Weights of a small transformer language model.
Size: 15 layers, 4 heads of 128, 50.9M parameters.
Architecture: rotary positions, no biases in attention or MLP, attention and MLP in parallel, capped logits.
Training: a variant of Adam for these matrices, 745M tokens, 5687 steps.
Each number is 128 + 32 x the weight over its row's rms, rounded and kept within 0 to 255. Layers, rows and columns count from 0. Numbers have three digits each. The size before them is the row's rms in percent of the matrix's.

# down: layer 9 MLP down (transposed), 1344x512, rms 0.0353, rows 744-799, columns 160-191
# gate: layer 9 MLP gate, 1344x512, rms 0.0353, rows 745-800, columns 160-191
# up: layer 9 MLP up, 1344x512, rms 0.0353, rows 745-800, columns 160-191
down744 098:117160137097083127115101134166069087094194101143059124082093149134162102100120090148167123133193
gate745 099:141100123088090121112126088100116103140173137110177064094163128115109059196139077102149193128143
up745 095:059154118139106091128134139182088179167146149181148075086142171199062092168179125166141197163077
down745 096:126095156157173141146149087116159101111103118089133099200116123136162108087118137060146086113194
gate746 103:124144112082058107114172105172125095156106131130204137111198166147148154163104145160141115082121
up746 103:199195124117158161133147130118103100109206147138126189153140112192099143082100154124126151148105
down746 105:180132205153138123123109142116133125133128175145114088185119083109081118145166108088103091131190
gate747 100:162189094133131137110196146127101143159163140095168126155167190136141103177109118119097104106142
up747 099:187107141128101156138106080097153132162121079121130154154080125114218209111083111176190091185141
down747 102:165149122143074111134163127112108136121130141152105074091075169132149107118118100190162137095139
gate748 106:117133099098119107181126072158121215180120129143114156139127136134102116124123095095154163137127
up748 103:101118130128150146105186096115103120123103188111166138121079143097148140145112110130129134102161
down748 104:072118195125086187092134159143106141120101050162080146081173166150084115102139116049142174108202
gate749 093:092149176157150084153126101133132150117159167110115167136131119099120176155141099138090081093107
up749 096:124121155122145117113061103184141112138124092163149138097115147085139143117106136094143125104091
down749 098:156114108111148118163126157090117163138187171148127143149098157093135136188185144166133131113152
gate750 100:158115143089099139112170137144165154185110129103156079113139159124140151107107157136099170160143
up750 097:060113098132162168095148114118079103128161152096147105109194111136126078148107066088133140150090
down750 098:115145206135125116094156126140137105157118108111104137158006128102108096118121069129141122192135
gate751 100:203089091140180112159151128137112164152165172174150148178069109085113147114115069181094120112116
up751 099:137128091115131121100135143163176222125165171124117109121135098187087094098101122161143134139158
down751 100:078140141138091083093115121117157090119100105144154089138098142107128134164101147169131118076120
gate752 100:168110147160106112133080129146087121117122135132157134069100144183054095126138111169121126104108
up752 103:118062109101166149153120108081106119166197141088148163102186112157134081167112122120145084077149
down752 103:104042176133160107129093119136135143137117079147091091145149136124162140052082169178151102147117
gate753 103:146144084171133138136111111112112093148165130094143064153148114143149071105077141089066099109099
up753 098:096124144084135089085156137095100153172166089133126156148073191131113129148162103152119066114137
down753 096:128117109127105132142156132160117168122046137135108127084127104127133158099105102119110182130103
gate754 103:152143075200169123113122155134087096080120109170142150155149167157219121101127146114156117128167
up754 102:153047091148145198135133127153116090100101104206065131142103178120171064163076129122129135131174
down754 100:132139169113139098148166132219160166058130113131159090076105087069110132170147154086127149170099
gate755 098:065163170087105113141100071173116127052121202087104194134070146136117077139110102155123186140083
up755 096:132168089186073128110160157141148115135097123067118120145112074074098112054107170133161098171080
down755 096:169139161163117147126127078077105121117143078161088159151130160147080148150097077123162138114131
gate756 105:045112122147123092142121113112174150105115151169143124122142181143130112135138130095154126099132
up756 099:103122189128116139164141116124150174155086048099111099092168189133059135113133069190148121086104
down756 101:216102088194143110127137083118090177145112135067139116128172114170132135134118086118096138176148
gate757 105:098144119131133125085138174152129152088091095162103100076155141089079095138112114095122111089149
up757 103:128104153095137166132161088120137116097125121080176139122127161178146098037107163164094121104083
down757 104:125135135066176110066076190097103099092140138153122115116098147093157069117145108172119157076119
gate758 102:169106108116170141164086122110088158129146117107136139126178119165114123142120037124127152114105
up758 102:122157198122133127060084155167144070161067169106171165146159165088121083128142132127149103109143
down758 103:131072138094100158135150125154072126085222069142096140117129136139091179118176152119135151106152
gate759 100:187165165198134079149130131126089113081134155118111122146155170168081149160081110120163136070090
up759 103:119143130144126120159154141173198105110176150151074169083155141144145120146125104125111136185144
down759 105:184148098103120080092131118149081078077110110096184068118093141128077146133159092132162162108100
gate760 100:095134178140102112091164110180162174148101168155175178176087134127153078150151129166094153187120
up760 102:180129134135124091082075196121129047136145104083135197127182119171169173094111118180117068147112
down760 103:156180136108128156147191102165145156197111173076135132179089134077132110160181189140138164204144
gate761 107:098140174110133110124124094148127104138187129134066156129105120158156107148105091155099148112055
up761 101:188106122164121127119115116139124120162135116105165090113094187093108112164152167123105080098171
down761 102:096146143117197120199078106069112113087148105162133187128150084153120155119162124143171061146119
gate762 104:172112135072123102132146156152168122142158161104093153121098153132166081136170108124177103089154
up762 113:164087145096105105085111104095106118110166157161129172093094180133182106071111151113092129117168
down762 110:119171106124169118092100106063093140163120136098094153107154111139144120121141135145043099118111
gate763 101:105177133190176131166091148166143154182126172130186122076114152136142102169163110072082126130100
up763 106:071094168128155165054196131136107112081174139124173128134160096147099149119159103100097160115169
down763 103:137148116208125110143119114065180135165087100123156123113159087134109213131156127145097107098089
gate764 099:187106163092113157110116137117065136097148130153084116099170147158064129128069084170135146114124
up764 102:158146069123097140106151081136114162171148172138131112064111173073137116144154139146096167126127
down764 100:129155088169088212165042150100117109066113089142117124066158138106139129120140116118173109144139
gate765 103:128112182139157098124082158185094090127099163144111135130131125120107114143122143148126124124092
up765 107:144140095218150169092130093082105117152117122136123134112117125110132132066105153104190136134127
down765 108:133153079095108098103201109177165174127093090093146175190127138114097068144056179096093124107073
gate766 097:089139132141104123117128162127095096157097184116076179126151128152090120175069092103129137118115
up766 096:113099096145156147115139115114169085162129137146139061073139156127176130119081138152098106183073
down766 098:114080183127132115100166105090132108118189143184114145194131106134057106113169150157132150085172
gate767 103:154125173142106111100121127126150108158147165132160135092168178071138131163146112161133144141161
up767 098:155167098123151111133115119116165108139072177154192109169150151173139135211075142123079088074076
down767 102:117121101111092133146132153145177153168122114163065126105129084130132144060150119088197087112099
gate768 098:169150138120135162141090091151124120141172155145142142140081110083080086157161109160075074098098
up768 099:154131112149151144093177161177084095142147172122122141046116139150128110129201175141097143191133
down768 101:120070136184115151141120144119149142092117080156135151152128093087134136069113131198093136074177
gate769 097:128110108124204136134126102126150139119096088072124146116104172135175138144125097141143113156134
up769 093:096120178126099102081089081186131131094122141089080220120151104103131145160124123152084153176089
down769 095:174154118107137130179141110112114100150079091108155092182126143079137104137148222105186162113150
gate770 100:100116066104152115105119113119129095128155134168147191140137145063083145096130172135101131160148
up770 097:125153190123128124130143143123107164145171125146182121128174141136142183159109150186193105106131
down770 101:182144122168134136065118131106120063105138097127103153114047084134131133162145049106117145169138
gate771 100:174119159144178062187125127110129082103103164188135144128161095105158105088126134139089142098136
up771 118:120188090144091133134160124194073116118099168166186153127070170085164121080165074122183111148168
down771 104:136174069113158137060118127133160132139131143128196135222074157097166087167101171140111167110132
gate772 097:166133113139130136152086098115167129149129097118123128120165146112121147141107162119109109145139
up772 095:101101125148131107185096112136154121049189127198081147169148168149097077128078113100111144099147
down772 098:139142152103126165131164084080133123144121100084177088091122103086103136174177188077120141108087
gate773 102:148098191151136118041155150163135089103128158120140172090120152128179127137163157085121155093072
up773 101:152163141160143123173179104104095192146094111084083093168186170103092132101211129152064140125164
down773 101:107092072181110121129096114098140098079055079116166128145173086106086156088053184133112165094132
gate774 104:130183157136133104117072167122093152168151120162137133157126178111120063185159129143127115156205
up774 104:120151158142131062128165152142169128121144078138099088129123108154101123129158117150162070095199
down774 099:098150158109083095092152124131038178157115101128143195189099105065106089101084123109078132124164
gate775 097:150165149107169184106144091129120122106101175127158144142100167114128070097171142076159080099139
up775 101:141133115111094110096131137194155150109105089130136089106102113153103166178116120137083127167162
down775 098:110127146163144135150110115131067096155114169157156092127087160112159155091199073104133076164127
gate776 097:088086119123158109127116126163109174115141111113128099143108169179100092145128111067130102103100
up776 096:138074113165134085147087163121148144177136121137134141116086110135143101220134092070089155091086
down776 099:104116087129102153137163138123141130096088117148191145131163128129137078122067148165120146129149
gate777 099:138177149179154171103188111138133101126135151144177133131150130122149095107186104053148101129104
up777 102:123114111148085166109131117103126134127131145124098099122184073171138113109061128109095156165165
down777 100:172108083105094153158157113182063106120140142166087132108068167099147129149135091136165110170172
gate778 103:130103159143216044124055126198178141113134113085108150068189137149124138119116084116105100148128
up778 098:139148163123115117119045148130122120136171144160185043096073127116138131125141142127124028103115
down778 100:118127130123189093147071157125167162097111127130111130097097134098072124126121075105130075115150
gate779 101:141095141128149076121145179142124162144119092167178176122154171086142115146086119160094146121146
up779 096:113185102171138125065045125201161134206160099108168119108167127101175092090122166121123161156100
down779 099:102121156172094119139203186082204138119105148144071110142142106170124156132156132138097117129168
gate780 101:109158097145138189075077062140134110106115154137072148190085131162188118106129209106121068148125
up780 099:076109071117135151114092143161073131128167163128105146167121164104166032217148166142126160130130
down780 101:112103157144119141094196089178147124073121154133162112127111207178133110058137172099143080136081
gate781 099:099156089123110132117176136137146169186167133046160096080161097159082181083104136157160131134111
up781 097:170136087085072143159160117128156085147133159092115136080074114142125121098111174165109166110122
down781 094:099108120160161141065092147121115080098122143194115066141151170145121083179111096150134153102118
gate782 097:122100084136198119138109123145130135145138156147133155129112119063089127129119138051119202124121
up782 099:140136114200141190104157093177182118131122112109090187141132127128045095125129135160126094159099
down782 101:089151145110110118099140160115137181102104114131123054165114176218191160102083063142148103150100
gate783 104:144106160189084181159103108104135171123116111152160078120161097102115108207125135164078048109152
up783 103:107113120106081120076142110123144149109106154134131103119122087145169145099112093165079176112095
down783 103:168076112120136117118105163177083183124175131166146095184150192103114074182141129142149132125146
gate784 099:159090170108158116101113136116112159140087085153103074093133100097143126183158108211120120144069
up784 097:138111144121094177135085097122119123125151125166141150137141146099151059191117109194112071094131
down784 098:134128092113101134130174128116070073116118151116087116106168135120090108112166151135165101194151
gate785 098:137101185140123104142120054159107118154109144155166119161129112154160141123109165085121099044113
up785 106:116122082192141110137118180125136116108113075077110155140106109131111070128107069147140175136154
down785 105:170128123154161128166111133085141192163113068159164143126116115095065150107157137136167109136135
gate786 101:099187139167123168147136173136150148114126145174155146122187103190154120133137149143056163086097
up786 097:152162122057109101126167110144152143171130115145163124112056111136147148149073105158118099174170
down786 098:091154156133128178147088064096102127130088173094152158174077111153138110166186141085106123129118
gate787 101:143158129130137062113125136129134129161128122120143068110175179047156064113145164106100060133177
up787 103:111125094129122090148149070123152189137095117117131070129159118117112128062128100076108164175114
down787 101:106149140202147133198067056133133094112154134182170179190083068196151097114148154177138152061145
gate788 100:178163166154117102145088089127133104173116101098154136155118191143115115094147124103105136156164
up788 100:098159067093169115105150118115104126172138143107111174078062161135105151104121107123143120087126
down788 101:126107127114139120100117118131150117089104134115130132144075129137094161127125132109162161129191
gate789 101:115181089138150157138105169172104090137103159106098120152141108140119124083116119103119069171111
up789 101:157101095124123140142129193165083089140121121099167136144113130098103137109133146064083080206125
down789 103:157150145171140134125142081178173116080126179137140087121139133115127099049119069099148179138178
gate790 102:094090105121137151146125120089066082151155219157153118125157154086158121129126174092147061165130
up790 098:142150100177144143134140094134135121094073134163152135184081132179218133178164126165097137089112
down790 099:118076137109132138106143202125168118118169126115144130138164048151112143103081124145170115078132
gate791 100:128146163150170053129112118155070167134112140122122102100103141086134152119174102080077159150089
up791 106:130130194154142151147064126122123095144188179176176141098148188125157210150090116134107104136118
down791 103:105194152162166112154095157102118131091130156101094144168104157169129154170091156141121106125169
gate792 100:129195121109138163154180147134128127121110178123137072121141152122110142091124177110161116095125
up792 102:176109108117175141109085122186150088031164156119187160139124149114121124129124056092177207104084
down792 104:131136110196099079143164114102085090176141092146122149165135199131146164150154113108119093103090
gate793 101:141151141117138169140112067199075122145139135101103131124126119124146138122055127137156100115132
up793 099:146136140206132115074078102161154076143153136074110131091088101093147109145092148126097127151138
down793 101:112140114113088131135168158161140162153137087182156108181132124124154144105146131134144111131112
gate794 100:109151173080110135142191125207090133127049159146143188216042118128137092149091124149095114132177
up794 101:143108157057152075073088093140178112159108106139104122142158153187080123146167130106148132152164
down794 099:135160129178119098131081158152115135127148161104093174156109123108115141098146128109088109100123
gate795 102:158142153078165088137136111131149137133145111166170122099091145081147117107118131124134128156059
up795 103:119130086087119178130107048092066144104151110160156131158120161149066124123133176095123163101146
down795 105:126166146193124165138098122133175119073142138173164177138129070126113185086108079107097143168062
gate796 092:125114102103138113208103088111094103150110106125144118140137094145160127151138113148155112127142
up796 102:123146153095159163079102135200082110096170183087155136111136134126144092135165157103089131146127
down796 101:130140148113158162145062083137146103130153153113156109184096148112143122139152122150098099154163
gate797 097:136087112117112126146058173121169203105126061186141118116143198054078105077049131162128061090126
up797 096:116106144156163145151187157148151146100140175128093147107132164110142124127109155226185099103126
down797 094:130153118122118118108142110108108093183090133108049101186150093132110181135176124127127134150110
gate798 102:145109166080114123111134078141095145056092115146143127151097096130117178191102136062139160147153
up798 098:078088085178108078084050125129112098159137136091184169185112194084155149135141137122143104101127
down798 103:123103149094164125089096126121162174140173139094113129117069111203144097078129155125066114145131
gate799 104:121131120153113114133096088123090117108113130102130070184137159116109070144085127104074144148139
up799 112:095178121111067111143136079145152131069053085136104065117098155112110083101097112074055140130129
down799 112:116132169178102159091158121149127106147140167179135106080134103087135131123214136190167137143082
gate800 102:077122131115143042122119128140080112134147165101166080144149100179105128094133099096187162146115
up800 102:154092104128165099144139130158078119152138081122098186092158094143110143133148070104106136092120